{"n_layer": 10, "d_model": 384, "n_head": 3, "n_kv_head": 3, "head_dim": 128, "d_mlp": 1024, "vocab_size": 32000, "activation": "squared_reglu", "norm": "rmsnorm", "norm_place": "pre", "norm_eps": 1e-06, "positions": "rope", "rope_base": 10000.0, "rope_fraction": 1.0, "qk_norm": true, "attn_scale": 0.0884, "bias": "none", "tie_embeddings": false, "parallel_block": false, "extras": ["some layers without positions", "local attention windows", "value embeddings", "learned residual scales", "capped logits"], "init": "normal", "init_std_qkv": 0.035, "init_std_o": 0.0, "init_std_up": 0.035, "init_std_down": 0.0, "optimizer": "muon_variant", "lr": 0.0067, "lr_mult_down": 2.0, "beta1": 0.9, "lr_head": 0.00717, "grad_clip": 0.5, "warmup_steps": 0, "schedule": "wsd", "decay_fraction": 0.764, "decay_shape": "linear", "final_lr_fraction": 0.1, "batch_tokens": 65536, "seq_len": 1024, "doc_mask": true, "train_tokens": 591800000, "steps": 9031, "dataset": "wikipedia_en"}
Each number is 500 + 40 x the weight over its row's rms, rounded and kept within 0 to 999. Layers, rows and columns count from 0. Numbers have three digits each. The size before them is the row's rms in percent of the matrix's.

# q: layer 7 attention query, 384x384, rms 0.0727, rows 80-104, columns 256-383
# k: layer 7 attention key, 384x384, rms 0.068, rows 80-103, columns 256-383
q80 098:506513411481460597445439533431443442462455519515495471565509491561515534547483479461419481433540547489537537538526567466515487508513470464452561509484459462548514454476552481475516476547453525558513573534515486502473423499505479525562430521492472484516480462522519413533477538333525496457574518542431502490610449500466500488488488472473509515564549536536526509508452494471467489450558
k80 107:472508559591518449458565465472476515502546534446472496505478486507455487414517525526499468531496461490454526510512520485477534462484472543481537521506452478464468552534549512513494495532483571484476495466479423453503522493549524423526453478525437573548504446483457441545517450507438495543481430508499473516532489499468462556462542520531489563534503421452557532514574508464547523505510
q81 105:531444480479422555521506503488527569492498452507442564459476508495533421568538476507479536516544535519461498495457541523497517498534466543539509478523425533457459469552494464480452447558487524505423544546434584458561522547543502499493523519488542557471525511425577447495436541497616526508541483452590482495466510499488499490445515558432580449492401487520496466427520578555483400577455
k81 116:447579513506497487560520510472455459491456470427510462561435435491489475407507477522524464505614582485542463459508480580473527531550500450475447483573494459481523528454508555528505538525483483612512426502455459502464520533489516522498481512460453531524486567542493511537508548494544519461478538520523529469576476487542444501557587435477473506496476503501473538556537568520474523492500
q82 107:448521553457501507477518464494449444480450492517568490553468535499543509471476444572485541496517462497478458568386441571531468524468473532477514519476494542526556437469527474573519509466500546553551464502569546517562562515462533492476578528523481478495474555456508425434514513485534461501473509488540530559529419549495472497492516529428574512426387481501490434581477548547462434491564
k82 111:545501433609488490569513462513465494444519517497478454462519478543501530483459476518529516504449448492501474509435552529427552464511534446460507509516535535522505552465464489477457494514484514434460567502563501454470470426459494429521571566556463453489491488497511548480485506497479478486412520544459549532533486447513445540400539554524547475521541499504511526585452452479499492423498
q83 117:449449546506475494527572533552480557462484573467459511513495577487546476514512522544530535450477455518510499530487537476457469550521487519464506495533527492470550555514498536551447474488480439493453506481529446499524495438545471412482520417545496440498523458474512534508487504540556535465496552489596441506467574472492520503592437532486594544506496492451451551561451534483561532466525
k83 114:502470482555442498449548462454480446510548461462495556566501532512470513516499521484535502495505460583512521549499490517533471486529563478524565513509483518506528536446501500493442472598505498526578555515528528539520438460512531460489534539552494449454580565547508460503577482472498546498477547539498492578475571554461532571416535476468442451484442485576567507589496472467552505522455
q84 103:449508553485425469545452433439493584446446513540529483455472530559531508491481452587530543477482480508479519535483578547577506473510542452479551469473475535483575546503539453521518527519565428479510452492499442597494489469511454508549544471542424573468489432539506543432416462513539519497495560508468474423447496562442502499503451535466481450468525518540494472530493459507526505490521
k84 090:496516531568529522417584467485468551467449455496423545492463570552534483512496449402555496478491449506468405542485470443540501488489460514501491493492480442574541470552524563550474416539532494586478538431458505482582528478484516441493471508496502547475559471514507442476427500536520570472489562555540425556508468513508524492480440454490524481490449486481458498497594535536423491562531
q85 107:485501515469499531444604443508472523572399433568437514532464577530557464485526478535579470526464504558543439527565495499500552529474498454502471527506505490493503497491536464484531471475471509487518499451583455514510506467503479488516568502525541517559476492474440484509484481466596524506474397461508522567532532469597473471550515550577423483495511552563583604537504440510491541512507
k85 113:519509444497437449544497486481542451548508493491436496469499436476497504520607474558519519510520485533502476451434408560527435528461478459514485544483516494517475581530493428531456474456538440542495501457526553471578498496552573494565543548531471458440581513554537514577478515544450491472580474534525422505401543513477534517462484487563501507459528437468505527564454521519459527533470
q86 100:496473473484500472550530460492509535440536489472496494505459518506430545488524486469432472466569554490505494436513478513486457493456515545506475466452527520493497474466465542536507477449454485525554526572587528473465539474484437507495438464503588571460558486505506594515410511496507470571475512507504504522447564500539510456580442554502486444484478503452481542539475493506475498493485
k86 103:480471519446521451520533579423493587578520546425491530483530447536482525481455466527462497450412467482491535452542492542562443484440470452525512581519470539428458521473479468548470553486479458459513500458459480469500437524530498446513416519520485442537481509542455469430548502509473510525509505485486440488451507553504459442511473500530532446499525512535449400490508532402504474511492
q87 118:451484566539543493508433469441520477498560502470492447526481478501518512395449522402533483473516522491488487488474481571458440524456596416505546452522523525488518582541507512536537543420519509481455515535508465536501566438465527528470484456515532491477440523508499548477516500443484504539502451506494549441487511524466454459517561540539499463556429521555500505539448462473483423546451
k87 106:610506534496459496465503468485543579519453501537496499442545437547487534467480539478478501487530569481476458480473533518493505548501454524478509524504608591516551546419524533485581486515457531482543442586488517506509487568450569467501461535538509500454525455526563493485492477491562457476542535540430520479536493470492561556489451434540515471447533489540438486458435483538509469482477
q88 116:511491529521504510468464464498455471467533531413473485444524535500551529509521436521418511474511453478531558531526491480448466507440489441565499461516462573578453578476536529510572510465553560524507421464479521498483499467481534492510555493502479479478484455477522537477548541452516520437513477502501466481488440509452551544538493533457511491567433519484603563477453472478511452516502
k88 116:413459547503485457492514546449526525511472576480531527491468529528440486502603516515474489501433446569468531532544469499480545472500591466515457463467455478508555525532479482449455459502461501468519542534578509476553454500559460541486491515579458485471577471502614511476500478446484415445431459531498440455530496483531521594454528479430504507483473530457483514539489444504583517444462
q89 107:562530444515491496455503485416517495506500497421458437487523508574506467487535537546414516488556465549528522535513507547508533464561427562478497449498593536492537490460446535391485508475484548541531522447597502501452559465491500456503559457495475450493520565490540453480469483437438532496487510503498441497469481440399513501519493508491523467495543539457501515499542533453505555484533
k89 107:531450525470488503459562556440491452449500505468479506527440571560496478484443547477549484463485550450470524432456512474507551552522493466501507472527441477461489515491464530463418493491491470508444456510493471510476496515540467516552544423455480528484459477455511482541547520453493472493549544431456533465464419470462515556513478489454536561515482519496543486410537511424499435488501
q90 107:482500437515512458482480559511501542505489452466553533446508501400505516540488474548516514493462477582506440564412429540490497518554520493500447533534513553466435574562473424498465576482508530527474465487555481545518568510523520515611550480391524534524543568576459441450507549481478501568544521498521486512585523465574394508470514508513566460468479542506516509544539566526519579473510
k90 100:459530554455480548486480498560467546538484502518484498482542505485575550585527494468558501498564496554497456479516489530442404500517526447517532588572530549530491512504554448494384495536563531532403530460527525487499504499529470515472489448492555445535521488543508486475500498513578454499451444569600519489463590475475505490525482529510474461533463427553513495543546448476506438574502
q91 150:436514569448483517427443440456502508501467531498491422514469511476526454537505452535562509508546458533414505445523464564518443519494502558464516476533513533515501476430512494535492506485582491488512491514484540555496491472504567476501522458490527515438542487516471588503461504521484493492513473532447462493549429478486495536516542528469538407532521496432477514540478508488517553544505
k91 098:499554448496506496519566528523453467528500504450444469514484527567537497494497496490560469530523565512515549492476506552484585504405578506470477506503498508524529458470534497511543559542503546564502472505515607593568395514470506536402504544502484507495558495527489451467562479511442509585527514493528489467450530529568512476572511481498540532490515539495453578448521496514380514466494
q92 115:553538483479468514496455517502509563497496480514509519520477560504451522487483394442499506490438534495455510538497471451562550450538573513490485522473532467556546470466575532510507516475528538527529456491475450553538550577468404488536561484594473560504474474532556512465574399492442532471502523538493501508542497509498576522475465516491504453538480483521518519435547480489500467452511
k92 108:463474532529509521488501526487499506483527461454494359534513542462491507456494523519527479506537507526495524474490503540521541532494476550470491426486540491537493426526503562474555480525474518563482486498470473499573492455473491485437445485498513460567531431570579563494534516424460501534480496451456589504507507544566513447540502450514515497512538472482560525503521547471540504491503
q93 094:469498552451554451507538423531479448509487495425508584533500471462520480480464519425457442523485460467513456479495469564542487512549523485528510479420590516555562558533407432513487504546523526428508538449574484525547500430534478491462467511470517577503530549540530423484449489459521447524522506532569494533469433485457544476511505444498492489503535503483512474485409528437521543526498
k93 107:478422490418502463520546544478521494536502443508522534528539476487482465450485506488471502501460506527479534532509510441492562526525513432483428475439495550537491558461461430495490506501491496536510506558498496485437455558576488442536479503491604471422460481506557559412515513536555438511494497483489536405446540511536454583524505567491491511423531526453497515416430485449529456517452
q94 135:471500509507505474540459441487530535575545450488458497577494489512492555487516473460535503509507478514541519497482488535493511561550546491549516537502489551558576508485510521482547453503511482446511444455458454583411477540514537550485511549548550496517451498421585498509465527544580507444453524546460537574499530440476538491548528503465496465464491493469492552588437441502503491501478
k94 099:423558427559459448581479536558496490567536488529494546423422498488422465479435509469497529508494496504528487470456453424533544504501477505478475472462500527462503557390476527536486490475455485558453483536477504569492443483430484477498540523447442551534470406485477544504498499659546537518465496482476504515508484514500504485476435517598495488513473515523506549544483547529489489437525
q95 108:476491462539490518576499466478502482483533513413421553476501521469523500447519489517507513470497407546538553552470520539543474467517509464486567415511553571596573521460460531571538593448491508442477497536496561527497500493518487532499446490547500541558466517500518533480475497634537464466449554490547546488541460501490493498502598572549495507523571459552497495493376484559470513515533
k95 099:548485507489499586490512515516478472494503505448464532495475599485524521448501548454489523514471414515520460488517478466523479447512508555509514503512480496569529502485424466524472474548515494485535444470513526493533510466540557474484571486498602471432532433499486476478509480482471515472554458509572441541460521528531519585530494472476555503520523538526553458532517519490525483474536
q96 098:510515519492506500359500530512543401508471492541490563451453470499499559437454459525461546528441442554512487565496539532549545395537538444526475455501432463541491517512490539475546509470507525486519421553589546486521517488516563502423516458527497465524526514477540431454576511555479541552517481486527474513479497507491483462475489514444535481498492475543501478513572508432537508491554
k96 114:610562432449490475512509479517492420445487489528488587511452568448463469520479452484481551474491478530498508528503446575523486501426438549552486515570510519583447514515519527449583480511467463522507480399442529427491545503487412448499525525499464452508444513567547591550425504537548456526526449499529553481479461522535509473481505448493467528513445457494524468442525411516446506505499
q97 099:488486524523492461497501471548539486501535531474498541579559469516517491497429525494424462487418524409450411512543487502530515491521492520522512534491487527517483496499451411461535453576427545467493501439487477505428467507428527500533541543500469576467504515409554454462532600555554522477493482507496573473522490525460485549487544442554485544463496516497565516576514491497525511442478
k97 104:522550543547507515509452471482486445542460497522534541473478506438546500545493582490505577502572522494458518549560510533541553493495530555538495487476514452549445500524460511532473537495573488487437559597535477531488514539469493431508514479511511501467504493454499449443523417497476463502457428482573537521467493492427523513515551556515493519567535527490455555495497485505498493468545
q98 124:523575539446508534424486521464494498434462577495455497463514536537426488518526457437416488457516510508455514444496546460499492494479524451549600521459493518526504517511499455505493469426490538578496483492494521441506456558496451457542494550508515443539453488472508460485480459457442481520516507491500494590473427457418565458513481496514555492568548530493510562484490519447437462436507
k98 103:570512541525510559517511511471457456513450436444493498505561446512519454446447440528502604499524555558543522613487468469568551529517477469522498527536477479506550491480519493479528464478525548517493529512507525459505553550523488547495471396554486527488505527554477508479518501467478517472503491511463472439511502509454504550518490472517490408463544469493456534505499492598462529537399
q99 094:535518507386559469489533558543483570481512497366484448497511530498477512516473484528530503476485500510445472529445451531493483443373552549482497471488487421538485464591509443529520501416499521463508418477523456525496478479507482513495504467549490566515493447521501509487493468544556546452454579492402510469496550513532504520488560485477479537541447477455495477535532475491494521466521
k99 100:514618534529459486508399444468466509543540538507564479493579513467482527629520499479523498437503452501518520463561546546477538498574450471466505442575550469486492417545512508456520549512513505557467464570529582537449482526457530473490523413513503464518487561505561460433474542487484478524473493510504473546571464511521513492481506504567514511476458562512498495562555489447501442475429
q100 109:504571493466503487441504534529509521454500477568518548496469514414563429462474538466561405488531466542464485513485469465527521488486493530450519548532632476500482507526465555488468468578459560484532521535498494526468569390486533539536538496525537494503420454491478573421491515546548477507453561499559515565526503485451487526608433543558540540483470527541539510563515477559495646581489
k100 113:488530465581429551551476443445526536470508453496526523529505485472506538547479444527493483526506486503523511508545449533513475471491526463518509534567534505447538531512507444480493503508510450501430490452481484471520511567513510544488541546528453478502559454478591607499568466553518490508458471512560433582536541461527511573467544481528525515475549513583565529505507497531544490499593
q101 103:508547515484536472480521490513452493530515516510438474525497505517445505628519475511432454519494475544473487470449560528552448522515489562474509498439536459487466524628559515534449445538451547483499520516469479448525473499503432435572569503464515511511417482578492423451509492486453450466430559551509533464500488462511453457500521463489486495467481485470523592448449538506472602471515
k101 106:537428446456508444586499439532523491496466556474470560500520475476476532440478556505471507482507514431547497512484461522520524561452440530516484568524511551503534544476433588457523502478463521531594521528442505509513446516497555462458513521487499486501529532502445531495493485468402446523552500543406486536525520546471511398489445519545546508481421490465439499495600484515508565525497
q102 100:499565512498528470413449497468516514559442470508570509599504439495470574510482531499573535489470580547569492558463453576533550540430441558493500488544568487481488464425495513484439580473541495459540439479486465474458460528530561519586479579492537453547453509468470484527443524471486471553508426501457454476516480551509501565499499544513469490495526459517472516531472482459438493552486
k102 121:490460494540451570521508477503498534583526532542541486511472472459488494497551447621465439529552528530541449468491563482461530555576475520434517474507485457485472430503489543541443503453516478359489543508514500445528552569562523511498483505505517416458511478430481545478497484430542465565392535462484530475456486486512548500549493468541493464477524507485471521525447521467536501547522
q103 108:502513496457526505497532589534536526466485558506536455539518330501445545477470435492598454523460463503490531451570461477433428493459544504515505486446562481510454532454490518549486516549569450531545451513479471551530567582499502502466416499506517530518410551467491547514564520496532513535536491453505530475464525562522547527471470553433480471469454478447508465530490543492512461494477
k103 105:506520530460504510433525483447473434611564507507559616452574463512483584524443483565486476494479526475555472503548479464477477446508503491549467533489501509530504434480496444529498548467463432581435496529522499456482473496413551467574522474461422462463569545462514454540526572542433496507489475512521446553567496422497467439519426494560434483472510545537447533561550448522518478441477
q104 101:520535519448454485508488521508515482463531514503500488475460486439488515384486462421468525548530499488552486518549491557495585519477464496517517551445508496447457500451484507589438525518500540515486501516485524547530433490480517521547542487489533535458455485464466496473505528492488523511480446470487528488523462547505529508564480545466462466537476519449533537554442536447502524521516